config.toml
num_attention_heads = 4
hidden_act = "geglu"
positions = "rope"
rope_theta = 31500.0
parallel_block = false
init_std_qkv = 0.0237
init_std_o = 0.0237
optimizer = "muon_variant"
learning_rate = 0.00612
schedule = "wsd"
final_lr_fraction = 0.0
batch_tokens = 32768
doc_mask = false
max_steps = 14863
Each number is 128 + 24 x the weight over its row's rms, rounded and kept within 0 to 255. Layers, rows and columns count from 0. The size above them is the row's rms in percent of the matrix's.

# layer 5 MLP down (transposed), 576x224, rms 0.0427, rows 359-398, columns 56-111
size [ 94  91 102  97 115 105 107 100 102 106  95  96 103 106 103  99  92 100  95  96  96  99 113 105 104 100 101 101 102 100 102 103  96 105  96  98  97 100 101 109]
[[142 100 107 158 129 132 120 149 112 180 131 145 115 146 122 112 158 110 131 157  95  89 134 138 157 134 118 150 142 193 169 121  93 154  90 156  85 162 134 140 136 136 132 120 121 112 138 118 124  91 114 104 145 161 121 132]
 [154 109 121 120 149 118 135 114 146 126 125 109 168 110 148 148 123 112 166 128 100  84 134 116 119 106 127 133  93 152 135 125 112 146 171 129 143 149 106 131 166  89 197 121 103 125 133 138 132 118 109 122 110 134 119 158]
 [ 99 127 166 170 102 120 144 123 120 132 154 105 136 101 138 168 141 109 136 167  92 134 149 147  94  94 122 134  87 128 155  96 152 104 121  98 112 121 162 151  96 108 129 110 116 158 141 159 115 157 136 143 115 139 132 142]
 [121 171 160 124 125 154 128 132 132 175  96 122  91 144 155 131  99 142 119 176 170 133 120 135 142 126  94 153 142 162 174 111 101  71  87 158 130 101  92  97 117 138 131 120  85 102 135 115 118 116 122  90 159 152 163 158]
 [171  83 114 140 120 121 157 119 121 114 145 138 106 105 129 166 133 173 141 164 100 119 122 137 125 163 122 140 138 109 128 171 119  95 107 166 164 145 130  75 151 150 104 183 146 130 134 133  89  82 121 119 131  97  95 109]
 [172 125 109 137 153 154 129 116 117 118 130  96  95 135 116 133  97 128  74 128 129 100 101 148 126  85 110 126 122 117 126  95 111 114 135 155 164 145 127  91 119 129 104 162 131 128 132  94 122 131 118 153  62 148  94 140]
 [143 109 153 120 179 140 144 126 113 133 160 152 103 125 177 101 172 123 127 111 101 123 146 112 129 156 144 109 107 111  97 116 121 112 148 101 153 113 108 126 128  95 138 128 137 107 124 165 166 108 137 112 112  76  82 151]
 [123 129  90 136 166 127 131 107 107 122 123 125 107 129 161 129 209 107  89  98 172 104 134 128 116 136 105  89 154  83 136 138 131  73 134  98 130 131 119 130 128  78 142 137 111 130 174 102 120 133 144 135 118 140 134  93]
 [112 134  87 175 107 100 101 107 164 162 162 136 121 150 117 149 105  91 161 136 152 135 109  96 129 128 108 130 124 141  93 145 168 102 148 107 146 109 110 160 118 133 143 101 133 115 128 132 130 131 136 154 122 149 116 121]
 [134 142  92 126 146 159 124 134 135 148 125 175 114 101 175 102 136 178 138 133 125 110 128 148 150 180  79 104  84 145 102 145 100 180 124 162 153  74 112 131 163 132 109 126 130 173  83 104 137 151 117 149 145 105 150 177]
 [134 120 118 117 133  97 116 114 148 139 136 113 123 133 103 157  78 155 147 133 119 128 126 140 117 116 119 120 180 112  77 155 157 144 126 110 119 146 159 125 128 133 155 108 124  89 142 149 136 126 136 160 101 162 144 120]
 [148  57 153 107 172 110 174 100 102 130 147 106 107 110 144 158 132  78 112 130 142 122 127 142 137 131 124 163  94 135 165  94  90 156 127 138 146 145 105 127  92 134  95 123 139 104 140 129 165 178 123 145  83 131 133 109]
 [119 122 150 121 135 118 112 122  79 140 123 131 161 130 127 134 154 123 123 103 104 153  90 151  87  91 164 122 141 120 157 113 119 140 102 103 125 112 138 166 152 123 117 124 141 130 129 153 117 136 127 144 129 106 153  82]
 [139 145 113  98 136 149 179 146 100 131 102 142 176 165  72  84 137 160 175 131 106 144 104 167  91 104 151 121 145 127 127 139 116 119 169  84 128 147 139  85 126 128 111 134 127  92 107 102 100 128 142 127 126 147  95 125]
 [112 131  63 132 144 141  85 104 142 134 158 124 154 141 103 129 110 133 143  88 137 115 150 108  67 132 104 114 158 134 129 126 170 165 133 164 119 173 147 130 163 122 113 126 120 122 103  99 129 138 123 161 182 139  99 148]
 [172 120 160 155 137 153 135 140 119 119 133 101 115 137  72 147 113 113 145 121 128 157 154 169 124 139 117 149 164 118 150 139 123 127 111 132 137 116 127 155  96 164 120 128 108 138 146 114 135 109 136 163 113 120 144 135]
 [125 120 120 114 131 161 111 120  78 127 186 130 168 190 115  91 120 114 131 132 119 110 109 164 111 108  92  96 133 110 148 173 131 113 154  95 125 166 143 166 133 152 122 158 135 143  98 121  89 131 118 129 167 107 104 146]
 [131 114 139 114 114 114 129 110 134  75 111 128 119 101 134  94 156 100 115 121 104 114 107 118 118  95  80 144 115 156 121 129 126 103 140 139 132 125 129 127 125  94 114 131 160 112 142 116 126 166 142  98 160 116 147 116]
 [131 145 120 144 103 174 114 105 157 161 145 124 135  94 119 145 103 132 115 109 110 116 135 121  75 123 156 110 118 115 130 147 136 156 145 122 175 129 105 135 137 122 114 107 120 174 136 105  84 134 114 165 151 126  91 138]
 [156 134 115 102 156 137  89 175 162 127  92 113 160 128 120 138 133 121 135 134 100 149 129  97  92 161 135 152 138 122 127 134 163 134 114 149 134 125  99 116 155 110 114  89 109 172 163 148  77 100 130 103 142 139 129 136]
 [122 162 153 124 126 164 118 143  85 117 111 111 178 136 171 166 125 120  84 133 120  97 138 113 111  86 151 120 120 156 181  91 129 110 111 122 128 116 136 158 139 145 157 107  90  97 112 128 100 130 113 121  90 150 111 130]
 [ 91 150 127 149 108 168 152 126 167 135 139 138 124 121 114  79 139 137 143 110 102 184 137  91 108  87 119 111 115 149 127 125 114 147 147 171 141 110 180 144 144 173 129 115 162 138 115 141 136 186 109 158  84 121 127 118]
 [130 142 154 117 101 141 173  72 144 126 161  97 128 157  95 138  78  93 111 145 158 144 110 184  81 132 114 105  95 129 137 171 149 125 106 160 118 129 139 149  74 148 170 155 168 105 120 131 131 139 129 117 146 112 163  91]
 [140 148 129  98 149 161  90 143 140 133 114 129 118  60 124 151 164 121 179 109 107 156 159 121 135 122 148 106 132 132 130 152 150 105 143  69 152 144 107 163 103 123 140  81 142  89 116 151 135 101 179 113 161 128 123 104]
 [150 126 133  95 131  99 163 126 111 188 121 123 153 157 159 168 162 129 120  80 143 125 131 114 151 115  76 143 118 141 128 142 119 138 141 127 147 114 129 117 132  98 166 120 139 138 195 136 157 127 143 140  95  94 113 114]
 [125 117 157 115 130 122 103 122 115 145 150 142 124 127 105 110 181 147 137 125 133 157 137 149 104 109 147 107 114 159 139 111 117 135 132 136 113 133  92  88 132 127 111 123 146 108  94 145 145 185 140  89  88 140 117 110]
 [156 108 154 145 121 109 101 128 102 130 138 134 140 121  98 153  99 113 136 101 141  98 151 133 119 162 136 135 128 152 165 117 128 118 153 157 126 103 148 151 155 107 116 120 172 107 134  99 133 130 144 114 108 110 133 148]
 [132 170 120 108 169 114  94 125 137 150  70 111 123 123 135 151 112 150 131 147  81 114  92 120 149 140 126 152  86 109  99  97 122 132 138 102  99 154  76 144 123 109 140 184 139 120 117 134 131  89 138 148 116  81 127 134]
 [117  87 103 143  83 118  95 133 146 130 112 126  93 131 106 122 105 115 116 101  79 154 157 118 106 128  91 108 122 133 116 127 134 116 153  97 139 150 166  99 125 173 158 152 104 111 132 152  95 115 142 122 124 193 111 138]
 [148 103 153 142 119 166  97 137 133 152 144 145 113 115 114 159 152 135 118 152 123 143  92 111 152  91 134 108  89 114 102 131 152 130 107  90 124 114 131 143 117 103 142 106 117 169 121 118 138 119 175 101  74 117  60 173]
 [134 175 115 113 114 128 143 118 150 105 156 139 143 163 148 104 149  96 125 117 140 126  79 128 117 136 128 143 121 117 139 105 170 121  88 122 125 145 113 110 160 136 141 144 151 165 117 119 154  93  60 142 153 113 125 149]
 [125 100 142  73 137 153 148 138 106 107  95 170 117 100 140 146 111 140 138 139 100  94 159 149 103 104 154 138  89 133 155 165 111 103  94 148 112 154 129 179 157 137 173 102  90 116  91 128 133 171 135 137 143  91 136 115]
 [ 95 140 159 105 153 167 119 132 132  63 115 125 132 118  76 154 132 130 127 141 147 104 129 128  95 176 152 147 116 167 152 151  80 109 159 159 124 138  88 151 116 181 103  91 160 128 137 116 138 102 143 124 106 121 129 107]
 [ 89 160 116 120 107 155  89  98 166 161 119 108 118 170 122 133 106 127 117 131 135 140 152 146 158 123 108 108 149 156 133 131 125 131 134 157 137 118 104 160  96 110  89 160 126 150 107 153 104 169 104 143 163 156 156 120]
 [ 70 112 149 142 146 126 131 115 121 121 160 125 117 142 130 149 163 122 138  59 123 143 143 103 111 137 131 123 115 120 123  92 148 136 104 114 155  97 166 140  86 132 157 134  91 113 137 184 144 167 165 135 137  85  81 135]
 [150 127  91 121 115  82 123 156 119 163 104 112 174 155 111 118  95 143 151 140 144 102 124 138 108 101  83 151 148 134 147 113 121 121 111 116 127 151 122 111 129 143  96  84 104 126 133 143 149  83 117 110 129 149 116 131]
 [148 166 184  96 110 151 128  89 134 106 118  95 114  67 152  97 167 130 125 135 111 125 136  80 120 112 116 125  99 113 198  88 151 137 118 128 124  98 107 160 142 128  87 142 109  90 121 153 138 132 137 128 148 110 128 147]
 [ 79 119 109 117 117 134 117 128  85 105 103 127 177 150  81 117 136 150 136 107 138 171  79 137 115 122 118 130 148 112 123 122 181 130 107 152 161 144 140 150 143 127 135 166 128 133 117 104 173 134 107 105  95 133 110 106]
 [ 86 126  91 120 127 142  99 128 119 122  75 136 121 143 138  87 157 119  91  98 172 103 115 125 126 105 127 144  92 152 107 152 148 148 131 127 113 124  95 172 148 134 158 135 146 125 124 140 112 159 149 141  70 145 146 131]
 [147 120 167 136  93 141 157 111 110 187 110 101 104 119 151 124 144 136  99 134 134 130 147 161 139 114 151 127 123  79 155 160 125 153 121 138 130 147 145 106 139  99  92 128 101 122  98 121 176 102 149 113 117  84 158  89]]
# layer 5 MLP gate, 576x224, rms 0.0724, rows 360-399, columns 56-111
size [ 95 106 105 106 104 103  97 104 104 101  97 107 110 104 104  88 100  98  90  95  97  98 109  98 105  99  94 102 103 103 102 101 103  96 101 103  95 103  94 100]
[[115 142 130 132 116  77 138 147 121  91 104  76  98 143 121 102 162 116 133 145 134 152 130 125 186 149  94 130 125 129 127 130 132 147 120  89 125 126 107  86 101 131 114 124 107 110 121 169 167 148 172 148 133  82 124 121]
 [134 140  94 134 158 145 135  73 141 144  85 113 156 183 166 138 113 134 115 115 132  87 187 149 125 142 121 113 116 147 139 124 132 128 117 118  76  63 152 131 109 101 158 124 109 190 138 122 114  80 122  93 124 108 129 132]
 [134 126 133  79 136 165 145 138 141 147 129 118 153 154 165 121 137 139  86 146 132 154 126  88 109 118 102 159 111 155 117 184 116 142  94 141 136  87 112 109 125  85 178 106 121 133 119  97  97  97 145 139 182 118 165 110]
 [124 134 136 157 140 116 140 118 125 113 134 125 145 136 126 127 100 151 149 119 106 115 179 137 146  67 174 120 138 173 133 174 124 139 130 187 134 133 126 169 166 116 145 144 106 119 146 106 145 119 119 145 154 121 126 142]
 [148 146  95 106 161 121 109 103 132 122 135 161 133 142 130 114 137 144  71 132 105 147  91  80 176  97 128  86 154 148 103 153 109 119 126 100 125 117 178 148 124 161 179 134 103 116 138 161 144  98 133 178 143 157 101 126]
 [151 180 119 120 123 107 133 142  98 137 169 101 187 134 131 127 144 145 162 101  65 120 152 128 131 134 158 149 109 131 141 176  88 157 113 128 131 138 142 169 136  82 141 106 171  96 122 164 153 110 140 125 129 186 130 127]
 [115 149 144  78  91 127 135 116 115 107 137 141 125 112  97 112 128 142 130 124 122 179 119 181 112 112 122 135 119 121 113 172 199 117 104 153 157 150 150 124 134 145  64 129 139 134 120 175 136 119  95 185 106 130 122 124]
 [128  75 141 155 134 140 121 124  80 106 187 164  91 155 124 131 152  98 159 131 141 109 123 151 150  80 121 137  81 127 177 124 131 162 104 107 126 125 124 120 132 106 115 103 120 122 117 132 134 122 116  92 148 123 109 127]
 [138 145 128 116 116 125 122 126 136 138 171 132 147 145 158 109 103 121 137  85 123 147 137 150 151 117 147 127 123 104 140 150 150 119 169 103  94 141 137 166 130 175 153  75 127 139 159 147 127 129 151 113 120 146 147 128]
 [117 151 105 110 148 123 137 114 103 111  79 115 137 137 198 110  97 122 133 104 164 163 122 113 131 150 155 130 126 179 149 144  89  83 168 116 102 129 120 132 127 129 180 170 129 121 122 155 135 187 164 126 131 166 179 128]
 [126 119 124  98  82 160 124 145 110 158 144  68 119  86 132  99 112  89  96 149 133 123  90 152 205  97 124 169  98 114 133 143 114 121 116 136 125 118 160  65 137 151  93 169 106 127 139 108 132 130 130 187 106 111 139 178]
 [ 98 145 127 124 101 126 160 124  85  93 129 132 109  93 101 108 143 119 120 119 154 104 155 146 157 130 162  93 140 111 136 126 140 152  94 155 129 132 116 133  83 124 130  63 138 137 136 129 108 136  84 121 116  97  91  71]
 [136 116 127 103 153 115 130 114 132 166 105 126 152 136 164 148 105 151 208  89 115 112 120 134  95 159 114 146 163 160 139 106 112 107 167  71 148 140 147 132 112 121 158 110 118 153 143 138  98 135 151 123  98  99 122  87]
 [ 88 157  92 133 130 176  91 122 151 141 115  99 184 126 128 118 154 116 167  89 157 123 135 121 117 157 159 144 161 126 158 133 107 121 149 176 143 158 121 129 147 155  73 142 152 162 117 145 129 119 106 122 147 134 132 129]
 [ 97 127 161 135  99 133 149 150 139 114 124 130 131 143 163 136  93 136 139 146 125 134 102  90 112 125 165 166  97 209 137 130 123 112 166 116 136 106 150 151 121 141 141 136 111 110 139  99 100 149 103 129 165 132  65 125]
 [141 133 114 100 116 153 124 156 153 176 114  88 101 115 123 176 136 117 133 102 177 109 144 130  95 111 139 112 149  88 112  88 121 152 132  97 153 130 124 154  89 126  98 175 130 149 147 112 110 103 114 131 114 104 152 127]
 [135 100 164 147  99 139 103 119 119 105 157 132 123 136 134 126 146 147 109 107 107 123 105 118 138 147 139 105 128 195 156 135 149  72 170 134  85 125 183 127 108 167 113 126 125 114 161 120 120 118  76 134 135 106 165 126]
 [123 131 127 150 141 172 140 151 147  90 127 147 106 142 133  91  80 134  97 132 113 171 109  94 149 117 133 114 160 161 146 155 105 156 148 113 110 127 114 137 119 115  94 125 125 130 145  99  69 149 107 109 133  75 123 116]
 [151 170 115 152 105  68 136 113 117 125 169 136 153 137  93 140 119 124 119 142 149 114 164 144 109 113 149 135 158 135 149 120  90 163 182  78 117 102 124 179 131 179 110 116 108 138 114 164 149 100 141 155 119 107 128  95]
 [124 139  89 116 156 124 103 163  93 149 140 100 146 149 124 162  92 106 115 124 149 146 127 103  92 125 178 152 151 143 148  99 146  94 129 132 124 104 130 149 135 139 100 127 117  92 112 126 127  72 117 171 122 164 136 101]
 [115 136 123  95 168 139  90 111 106 128 132 105 151 123 133 114 116 147 129 132 125  68 116 125 135 124 127  81 143 115 101 165 160 120  91  76 111 132 113 165 137 131 117 165 134 113  96 138  96 104 136 191 184 135 159 116]
 [150 113 130  97  99 141 123  97 132 143 113 141 107 140 125 119 119 130 108 160 166 146 154 122 109 127  88 117 140 129 140 116 123 114 119 117  91 118 118 143  89 120 132 110 139 110 128 135  91 142 131 122 166 127 150  72]
 [115 127 146 131 106  79 147 112 119 133 147 115 103 145 102 129 137 141  52 138 139 124 153 147 152 132 121 145  81 178 118  95 134 138  97 123 101 125 118 109 161 147  55 129 159 158 109  95 111 157  89 188 162 131 130 106]
 [128 123 143 123 126 129 137 104 130 104 173 132  97 111 122 102 109 129  70 175  94 107 155 130 128 125 129 106 121  91 117 115 167 111 131 148  95 169  77 140 120 102 113 157 116 110 149 123 100 114 106 134 117 125 116 147]
 [ 95 106 134 105 137 125 158 135 124 117 128 146 127  95  85  91 147 103 153  82 133 119 170 171  97 149 148  61 153 146 140  84 107 159 128 134 147 129 118 132 113 106  89 110 120 115 122 141 150 153 135 182  99 124 119  80]
 [109 126 103 150 131  97 123  70 153 147 146 150 119 129 170 116 159 120 135 155 135 183 113 164 159 110 137 159 129 130  99 142 142 157 160 122 115 135 130  73  81 168 124 128 106 185 129 140 113 159 148 125 156 130 146 110]
 [138  77 136 132 160 117 163 109 161  94 123 139 127 123 138  72 106 142 128 121 126 162 110  73 107 140 145 132 131 120 121 121  68 143 132 123 107 119 105  95 133 151 100 167 106  90 150  56 164 136 163 162 134  95 116 133]
 [126 158 114 131 153 151 117  96 105 151  92 147 111 168 101  93 119 150 124 143 132 105 133 151 115 140 137 100 133 136 103 142 127 135  91 128 103 110 124 150 121 143 118  79 114 140 146 167 128 143 128 111 126 145 119  93]
 [ 90 170 140 121 127 104 114 133 139  99  99 165  95 111 149 107 160 146 138 111 146 131 140  89 141 117 100  76 108 115 111 106 123 113 105 137 144  97 196 127 143  84 156 134 113 177 126 156 138 129 120 131 106 122 142 120]
 [106 134 105 148 107 104 181 166 153  96 157 124 118 129 155  93 140  60  87 142 136  97 126 140 125 113 151 123 105 139 136 148 152 128  62 111 124 173 105 133 138 163 141 108 133 202 147 135 115 103 116 128 161 115 126 169]
 [152 145 134  98 153 104 144 130 131 126 144 124 163 142 135 156  52 131 178 184  96 136 144  98 130 111 130 151 128 164 122 150 109 151 115 110 115 128  99  68 122 104 142 111 162 118 123 124 156 129  80 118 162 129 137 134]
 [149 127 128 156 133 149 127 167 136 154 127  99 118 132 126 157 143 148 137 125 131 109 153 126 135 145 111 109 123 115 134 130 142 123 120 132 183 107 114 145 112  95 145 121 106 145 147 159 146 127 143 131 118 104 159 172]
 [123 131 150 115 120 134 125 115 112  71 133 112 151 141 123 154 105 112 158  87 136 166 124 100 159  82 145 115 134 118 153 164 109 124 139 135 102 111  96 121 143  95 104 166 122 147 137 137 126 119  79 153 133 128 167 108]
 [103 146 115 104 141 128 156 108 187 142 175 105 101 145 139 133 150 130 113 155 121 114 187 115 120 128 117  99 123 113 130 166 183 122 139 109 152 145 120 131 164 143  89 137  93 119 111 148 141 108 112 118 187 158 128 128]
 [124 137 111 106 142  50 148 122 127 181  88 110 160 152 137 132 115 137 117 159 140 124  95 149 129 134  83 161 154 120 117 102 130 102 136 105 148 105 129 134 116 153  85 102  94 128 149 110 118 127 131 135 173 109  83 141]
 [146 129 149 121 111 146 160 102 114 131 112 134 118 163 164 111 122 108 101 130 149 106 136 104 169  97 122 130 162 130 143 117  93 105 129 131 135 156 137 151 159 151 106 110 140 116 137 131 131 141 106 128  81  63 146 121]
 [135 159 155  95 144 120 139  77 152 139 144 122 160 156 114 150 111 104  90 112 153 123 183  87 167 134 136 125 131 117 109 145 140 147 122 135  92 114 123 141 171 105 119  96 156 146 138 121 123 120 145 131 144 169 113 139]
 [190 147 145 139 150 113 124  90 104 152 152 108 115 144 102 132 129 152 147 142  85 119 111  94 121 134 151 125 128 158 143 121 109 100 157 141 112 142 152 141 108 189 102 153 123 166 118 141 168  72 124 132 167 125 127  73]
 [128 142 118  99 149 168 105 113 106 113  72 141  87  63  85 117 121 140  84 129 153 162 113 167 120  98 105 134 119 135 161  68 104 123 128 171 131 128 132 119  88 179 104 139 108 104 152 110  90 136 111 124 126 123 156 157]
 [125 113 162  83 164 146 157  98 127 144 159 148 124 142 152 126 141 121 165 141 136 138 157 102 149 123 122 103 149 173 165 123 128 138 105 135  97 128 128  91 149 153 177 135 148 125 114 114 156 109 148 136 112 109 128 116]]
# layer 5 MLP up, 576x224, rms 0.0765, rows 360-399, columns 56-111
size [ 95 101  94 117 110 117 101 100 102  96  93 103 110 106  99  94 102 102  99  96  95 113 101 100  97  91  99 102 105 102 106  99  98  98  91  92  98  95 108 105]
[[138 140 120 155 130 144 149 139  95 112 153 162  84 133 114 135 133 140 106 112 136 154 103  88 106 135 140 155 155 106  93 123 115  79  98 136  86  95 131 104  97 149 114 120 175  93 120 103 149 138 132 113 113 129 153 133]
 [154 112 114 114 163 145 145 116 133 101 146 130 134 132 107 107 126 119 157 109  93 103  96 131  99 179 110 120 115 116 137 134 166 133 126 152 142 160 118 107 130 160 133 169  98  86 122 171 138  78  70 133 137 104 110 113]
 [143 149  90 103 132 128  71 144 109 116 117 133 131 149  87 123 131 188 157 143 105 147 127 104 160 116 113  89 104 160 124 116 121 120 122  94 136 182 128 116 152  79 164 129 142 147 126 152 147 114 137  89 103 135 117 152]
 [166 114 157 150 113 148 155 164 124 153 114 128 137 128 129 124 136 174 146 145 130 144 116 153  89 157 126  85 101  83 128 129 120 111 171 146 117 128 163 113 152 150 116 149 142 121 153 134 104 144 145 185 122 132 118 136]
 [129 118 114 147 117 128 107 157 102 106 113 126 109 116 165 157 133 129 118 113 130 160 113 150 104  98 121 179 133 128  97 149  89 100 108 115 125 120 136 147 109 111 114 174 127 168 110 127 161  82 120 139 123 143 173 118]
 [129 177 157  93 139 163  97  57 122 130 156 137 133 131 150 144 166 153 132 113 106 159 146 132 122 122 119 122 109 118 100 151 155 160 152 131 129 122 102  99 135 110 137 143 145 105 120 146 129  95 136  89 139 154 127 153]
 [144 135 137 116 122 137 139 137 117 107 128 147 168 123  90 145  77 156 137 156 108 169 139 152  98 113 163 186 158 142 148 135 124  99 138 163 103 136 148 135 132 156 147  88 144 121 130 144 169 120 142 130 147 125 122 153]
 [119 137 160 122 141 143 162  95 122 136  98 107 139 154 130 149 153 145 158 108 142 169 112 123 119 167 122 126 186 158 149 162  90 134 138 103 142 134 156 133 136 152 118 158 157 142 139 112 150 123 138 100 129 173 139 109]
 [161 115  99 145 121 120 107 104 130 146 152 124 104 111 135 132 104 133 111 114 143 140 102 118 175 139 123 166 105 153  99  94 177 152 150 119  89 125 124 126 143 151  76 128 142 127 154 151 117 134 135 155 136 115 173 147]
 [142 164 125 140 171 113 135 156  97 130 163 125 140 122  61 155 169 122 136 120 121 147 149 125 122 157 152 135  81 128 151 100 125 160  96 123 127 109 109 128 126 110 119 116  93 147 115 102 127  78  89 138 145 117 114 114]
 [ 88 106 135 174 113 100 136 130 119 135 130 106 114 140 126 108 115 143 166 165 112 145 147  71 122 102 126 140 137 120 115 124 124 153 163 159 141 125 151 128 102 158 122 120  90 131 157  86  86  87 126 138 131 160 150 137]
 [136 154 126 174 142 134 120 157  89 134 146 127 109 173 139 139  95 132 158 168  96 131 112  90 151 172 168 115 102 131 135 148 153 118 118 125 151 110 108 115 138  99  97 155 142  85 121 122 145 102 145 171 100 188  97 152]
 [127 129 110 142  99 109 124 170 134 124 169 134 130 115 148 124 113 173 121 102  95 121 115 160 132 127 145 143 112 102 130 150 100 162 117 119 150 121 136 139 151  82 140 112 138 140 109 119 130 131 141 169 113 133 151 153]
 [150 166 125 128 142 116 125  97 163 117 117 100 134 133 123 117 141 154 147 195 111 153  64 149 136  94 139 152 160 132  98 141 122 114 174 116 137 127  94 112 157 115 113 102 109 139 135 129 123 147 117 108 105 152 101 118]
 [143 150  76 109  62  98 130  97 127 163 130 110 139 141 164 108  96 173  68 106 117  82 116 127 152 190  82 139 129  96  99 142 162 118 145 109 136 142 113 132 122 106  84 152 179 123 135 113 152 133 142 148 140 140 142  94]
 [136 112 144 148  99  67 111 131 140 142  84 143  93  80 139 157 138 154 106 104 134 143 128 106 149 143 142 154 166 147  84 121 123 135  95 142 117 117  98 101 124 131 107 110 110 140 164 120 174 117 121 136 127 110  84 139]
 [157 139 168 122 181 150 147 151 131 147 152 130 118 156 152 166 145 146 153 132 107  94 153 130  96 138 145 105 144 120 115  95 106 110 104 132 149 117 140 165 110  99 160 133 117 156 112 104 133 108 135 143 140 154 101 153]
 [107  93 164 147 126 121 155 101  99  90 136 140 137 118 136 151 174 148 131 160 114 118 146  96 112 163 122 106 122 155 102 146 136 116 150 150 107 113 152 117 160 158 134 139 133 150 175  49 105 152 124 137 109  86 137 142]
 [ 82 133 173 124 108 129 146 122 103  90 163 158 114 154 135 127 153 120  98 136 141  83 137 155 166 112 144 118 126 143 174 112 100 140 153 143 129 131 162 136 148 165 146 137 143 106  88 117 184 131 124 104 140 136 124 124]
 [160 102  90 145 148 136 142 131 170 208 138 148  94 134 109  77 143  86 148 111 138 133 150 129 130 134 130  89 143 139 100 176 121 129 130 160 111 111  99 145 142 133 122 115 141 184 130 107 150 134 167 157 153  92 136 128]
 [133 133  93 133 167 120 111 106 135 135 119 169 163 125 155 163 137 119  94 141 167  91 130 124 110 110 125 134 138 110 128 104 123 122 127 146 149 184  95  99 101 104 122 129 105 145 116 119 135 114 132  65 159 120 141 130]
 [103 132 146 110 130 105 142 142 116 117 149  94 135 131 117  93 157 120 161 112  97  51 107 144 149 153 179 117 120 147 145 125 126 131 107 139  92 113 106 125 137 157 154 130 142 127 141 113 167 109 160 139 146  85 125 170]
 [ 75 151 150 161 133 118 117 141  85  90 170 151 108 130  71 122 131 105  95 159 103 144 117 165 112 143 122 120  97 171 107  95  92 128 114  92 131 115 166 142 148 184 103 140 139  95 113 137 127 101  96 150 135 124 104 107]
 [124 138 163  92 145 166 121 141 124 110 169 129  58  98 129  95 143 122 155 145 156  90 155 102 114 101 132 116 125 142 109 131 145 130 100 149 108 128  98 140 109 136 113 142 162 123 107  87 131 108 104  93 135 149 101 132]
 [131  88  95  95 130 147 113 104 118 151 151 146 115 111 110 122 115 138 138 141  89 148 139 177 116 159 149 167 121 123 132 153 157 147 104 154 112 146 107 119 133 142 170 117  71 122 118 159  95  89 109 111 138 142  89 116]
 [101 156 155  98 132 213 146 140 145 130 166 163 164 121 133 159 131 131 124 114  89 149  92 110 132  80  92 117 157 117 125 118 112 118 129 123 135 139 143 138 111 160 132 159 151 148 165 131 105 133 105  92 146 168 130 143]
 [132 102 132 125 104 108 138 117 114  96 153 148 137 150 117 149 138 103 125 103 169 115 168 135 107 165 103 123 136 132 148 159 140 151 144 143 163 151 157 101 138 114 116 117 125 147 153 179 129 150 115 110 127 137 114 117]
 [108  95 107 120 154 142 130 155 109 119 135 123 133 164 121 164 145 121 149 165 134 112 112 164 135 160 106 129 182 115 112 153  92 150 150 127 120 153 165 164 110  75 136 159 141 153 147 142 171 119 108  90 156  67 152 139]
 [114 145 164 164 101 132 185 136 143 115 144 129 119 163 124 128 113 115 135 117 135  78 146 120 131 142 144 136 145 155 127 104 123 120  92 139 114 190 123 128 152 137 113 116 147  99 159 109 136  99  77 130 176 111 102 109]
 [164 162 127  86 149 120 148 106 140 162  99 149 104 107 153 172 118 175 151 158 109  84 157 126 137 156 129 121 110 129 139 151 109 159 168 146 136 118 152 110 109  67 110 116 121 166 110 115 106 117 115 122 157 177 192 131]
 [164 111 163 136  86 121 135 123 158 173  97 144 147 119 129 148 126 122 115 119 100 115 117 153  72 148 134 127 142 135 133 123 124 110 146 156 141  82 191 106 132 123 159 161 179 136 148 154 140 140 113 135 101 137 104 130]
 [152 102 109 134 106  85 181 109 145 125 121 152 129 140 126  96 114 130 125 128 112 130 163 139 163  99 118 125 120 138 125 159 149 137 112  93 114 106 148 116 140 108 131 120 142 111  94 160 136 125 165 108 149 148 151 121]
 [149 145 128 116 109 158 136 143 113 124 186 117 154  79 126 128 113 138 107 139 128 118 138 120 135  97 164 105 157 123 169 146 125 122 124  96 114 136 102 101  76 128 130 165 115 145 158 112  88 145 148 142 145  90 155 134]
 [199 133 147 106  98 119 135 123 145 123 124 114 148 115 121 119  84 105 156 187 142 158 137 125 157 125 122 147 163 140 123 128 148 113 106 141 146 151 104 103 148 147  95 131 140 140 104  69 122  98  86 123 128 158 151 165]
 [134 116 115 127 147 158 136 112 161  97 156 138 137 121 139 145 149 185  96 101 121  85 156 113 164 140 167 145 119 101 133 147 141 120 119 163 121 171 161 131 121 112 130 182 136 141 133 130 123 148  97 132 102 106 111 118]
 [154 100 101 164 135  94 143 145 119  87  94 165 143 162  96 131 106 108 139 156 124 107 138 109 162 113 145 107 111 112  72 187 110 127 185  90  88 136 169 111 129 150 157 104 155 150 117  90 142 144 131 135 113 129 102  98]
 [168 118 118 120 138 118 123 110 122 131 158 137  85 110 143 106  91 122 146 127 133 130 146 112 146  97  97 120 112 145 106 174  86 162 139 130 132 129 101 111 133 124 139 121  80 151 116 121 120 146 135 177 142 137 168 138]
 [140 126 134 137 138 137 159 172 140 114 169  90 125 147 109 139 128 132 151 174 103 148 135 109 118 126 123 123 127 147 177 120 115 117 163 111 137 150 134 112 122  67 127 124 115 108 138 137 164  53 109 142 162 106  98 146]
 [104 144 129 143 112 128 135 167 138 133 146 121 134 163 122  90  73 137 138 139 105 148 115 103 169 127 144 126 167 156 136 136 141 118 112 160 160 137 115 139 139 102 113 136 190 120 116 132 164 117 163 148 141 178 140 123]
 [100  61 132  96 115  93 152 144 148 141 145 123 118 118 116 134 157 161 108 164 106 129 147 115 136 112 157 146 110 104 148 108 171 193 101 137 100 164 122 125 159 105 148 131 102 154  87 122  90 111 156  97 138 146 148 155]]